Each number is 128 + 32 x the weight over its row's rms, rounded and kept within 0 to 255. Layers, rows and columns count from 0. Numbers have three digits each. The size before them is the row's rms in percent of the matrix's.

# layer 11 MLP up, 960x160, rms 0.146, rows 942-959, columns 0-79
094:089116149123168125119150134213148107153137164157127140100200114141148109098090142150062093121138090140104120188143135107080099072174121121140124091171125147153156129134102085107144114118146158126108188126136106153154156144161122180133176130
096:204143105176162121169123107138081146141060113136132135132154166132120139131103091131106119118171106121148165140142132192119122127140084146125064178103135115054152196093172142130097125090133120148154064121162113102138123133119129144089062157
097:106138158175183122163164087097118109097086148127124077067163131099081105141134170156125128149163140166118129170138104102095056152153099082094137127153134163159086141183128079104176119115120145148134137123139131115114114129099104095116116112
107:060085103130145097148088165098108141079079118136114133142164070144116085141133097115121128142123137168180147131093100123131138173147133174114131089126123096115131110140111135050115111180116153125141136089166097171162139135164178129113108105
103:088085180133128147159138080145082092092142179152110150131152046171108118162160148188154108147156136133120121155150191120131142114122087126142147149105154160163118129110128138152126065128159138149106145072128052140165085133079117106124154107
101:133142117116137126147144094108154118158155151080097065146187138130062155195086101204144134127173139109143139119130144130153120115159105121148131129103101146121127157141150125131169118102186162141114126154153112108127114087130201165168096102
102:111148113192104160074172168140145081156163147135146095204149136065112200094094115108132106131138142100154177128105185155198135150128165128127113082127168216054157099111152139096083179136133040166109085111124124189091078117088127143132191112
095:141137109154153084092179101106162148083125160133114150142175104200136132159105067076176123124153040110133114177084144127115063079141159115144085106153145109095081103135164145095135091107124161082182086122169153071105101122195168165137123109
099:143107154150149118181152195078102127147140129124113217115069187108132127105101161139125111144131126111092144158129132111053146116147189129145086149106120141080164208066092155077099118145140098106115151142138107100142098117193172054155117124
094:134141146151122139071183113170115136096119167183093102169161102062113160151107161159133097133157153167066043132074164136085110155160092120092161210114072156048094157094148100140135098149184188117148116103188134151158102165167131161082122103
102:071099173141101163163083080084137143103063172187172142136170173166088120110101145156100139135108148136059126121169132068096100165145119132179144147201150156150146071069116113102162061174180123107139096129077081146137116177131125170157167103
096:138076151175117112158089207191179112124096146111125117154086149101158129065143112081142051119126112103113114153121139125155150063179152167105150104166120158134158127182122151143077172077151142193172195106149112142142097087126078075176120160
101:075114141154121055145141105129109140175101142157044117109123146103192088103107056155148193078168084175179179125138145154097103125149131144147072127119138136179138133202152078112090110190149158109121113105150141141092148124125115121092157052
096:147078087102146048139182208067137126090179144122096155167152108155178148104142133159080133152138164184135143075116127107109154121148149134076126126135113127156106193113166151086169137180108161150141110133108100154145134098072151089139098164
099:117090203137169119124195155128171100079126110126173163177119185153118064148118086088121146154115145086144091141115156097118091105162137147054121131093105148064128170120110085105097151142118151128103181107119152139124151073181133145086111148
096:108118174142093174117082101164129130157182070095106149183133138123129135116123174131120107123135115090080137139143168118168087106171182077152171184153064108104122099127161122100124130150181119161100168092128151132119092139157126175137131128
102:079112093140126095210117075121159095160167171095145148186082142082143120157171131122118096149109161080043095178127189097221124138135195122128124108148165145133102090168154100119154068114135112125130161181104108136139143156113156109171162134
093:118096179107128129127127139186130107103065128139087137177104138124152211129092108107131172104139127180169149158107128134116081089138104156136163157159135101094166158121155150080124208114138147168087103090118186148107095116129111070069114128
# layer 11 MLP down (transposed), 960x160, rms 0.122, rows 942-959, columns 0-79
095:088162135133107145135110064086113185145200140133119123075154072085078109147160109102095074075165151178190118113136080124133134167081088106113106109142170123102140125125082125104132119148184166154109149170147146134110082108113110123149126219
101:155168091078103101137145120170073139132099183161208133128109121160148130173116125129160095125155067160119133150182107185159107200129110162150116112170130077103099148146203135083146120144163115085101151143077100105122125123163136080092195133
099:103166146109129070142127153174134142132138134126175184121131079156110117162091111175062067141102113154082092172061155123161160103232118119119105127081116210197127136146147107129128113154120123153134143101107107171132123098133088148141115141
106:135145173090191168113126125128179073140128119102056123123131101163090081197161121076125137152132109106168145111161131130104157103083154106074145161108125113099183139126146189151066184151115158094125165125149136087188218137103120128143124142
102:174143147133180098181174149125115171150145102170076153077163074107075128162179103113127078102076118093111116095102084080125159095091140134206148138086110120152126152137131156115161123132124160122198067164150146102137075098144165155181077133
100:128085132165170128145101149076180203154086129132158189140115091169133116136111108130098119143112136095148114122127156093109149100081156116117128121165158106150075129185174167094064163140085104110105194156114116095099085118129136101060060143
094:160088100151113122132182125111092142164112101141189117088101201153118157080150181097086113102193175143115115152133171120141178131093151069131143155083156107155163071157121159187102109191087139171147128134112141130109132151176170129082142116
103:097133138153152158188089160129170112193165144107084155165127153127104145094146156183098126162122141078091128116141101115095186182114143198032081118088130156132118114068193103135145166104139113137103198116101113129117064171169104178130151168
098:163108138184155130138173111103106096101106126097094103152106087137159122152164143123162117151137177097080087151163104073179133153149124144158100162151106064151074123043167120112175177120116120157104132134192147090101060117093156106138174125
095:123104166149117104177100161111092145105130109128137127156155143148057111120099112145077157173093115164165099120104124077121098158165100173130116080092160094154079117108087162083124114096151074135198062176099144120133119069100137111113107131
100:074142163194094142080183107095066146140186073105123182095162156144150123122116107113114114149165168113132134112139100173162143147165136158144096071100158168098117126089090131158139169146154083137165163086108102119117147163130106106025086121
096:107090113105158176090154113135143114079122097142145169146131117131119176159153166093131172096100081147159132116149156112090165138156133128119133087089116152181109188106094120039107091126142124101117135160156082115129163149125105052148150107
099:143167085131110179186069186095103089092161167117095085130142172112128088118125155111119112143093130168123117096079100114148175179146126174166108145192145105104116107115066147157125147076120104124149128123146123187145199196139147173107126108
097:102153115142161167062132170129133115152117177133113141133155192059092134133142105086155180102130120093182114105104160128133130158118112153115153128117077132111127107119102183141140107152137142109095076049137100116155199176121090128104068137
103:153099095092124151180129177145100084112118103129066137133158110129141078091185077100114100116157137117063105143073109107172154101170150157149164097152120161085106148148139142109182130101118147126166173160149113032167137102124118081137106134
095:052055122127153134131121153109156088144156102128098153150094104076127169138100138152159113132122144206102078096103118133097129130088116142205085069118131167178174146112043176091184076124116060123174188151171142078111141119112155112173122158
100:083205144170149143038084170144192109158143147119098144179127102083145141107053147088122073062136134152181167192166131122123121104129125107128187130145108174110100091097142088077132124148158132134075119144123177121134097167088139158097114158
090:088109136131155127078076132092091186175088138121124168118121141118128108168149134127117100086115136153098062084168140139196113062066127145197065120131139062060110138185065108125132131097095100143088157107138093087150141136124134194198147092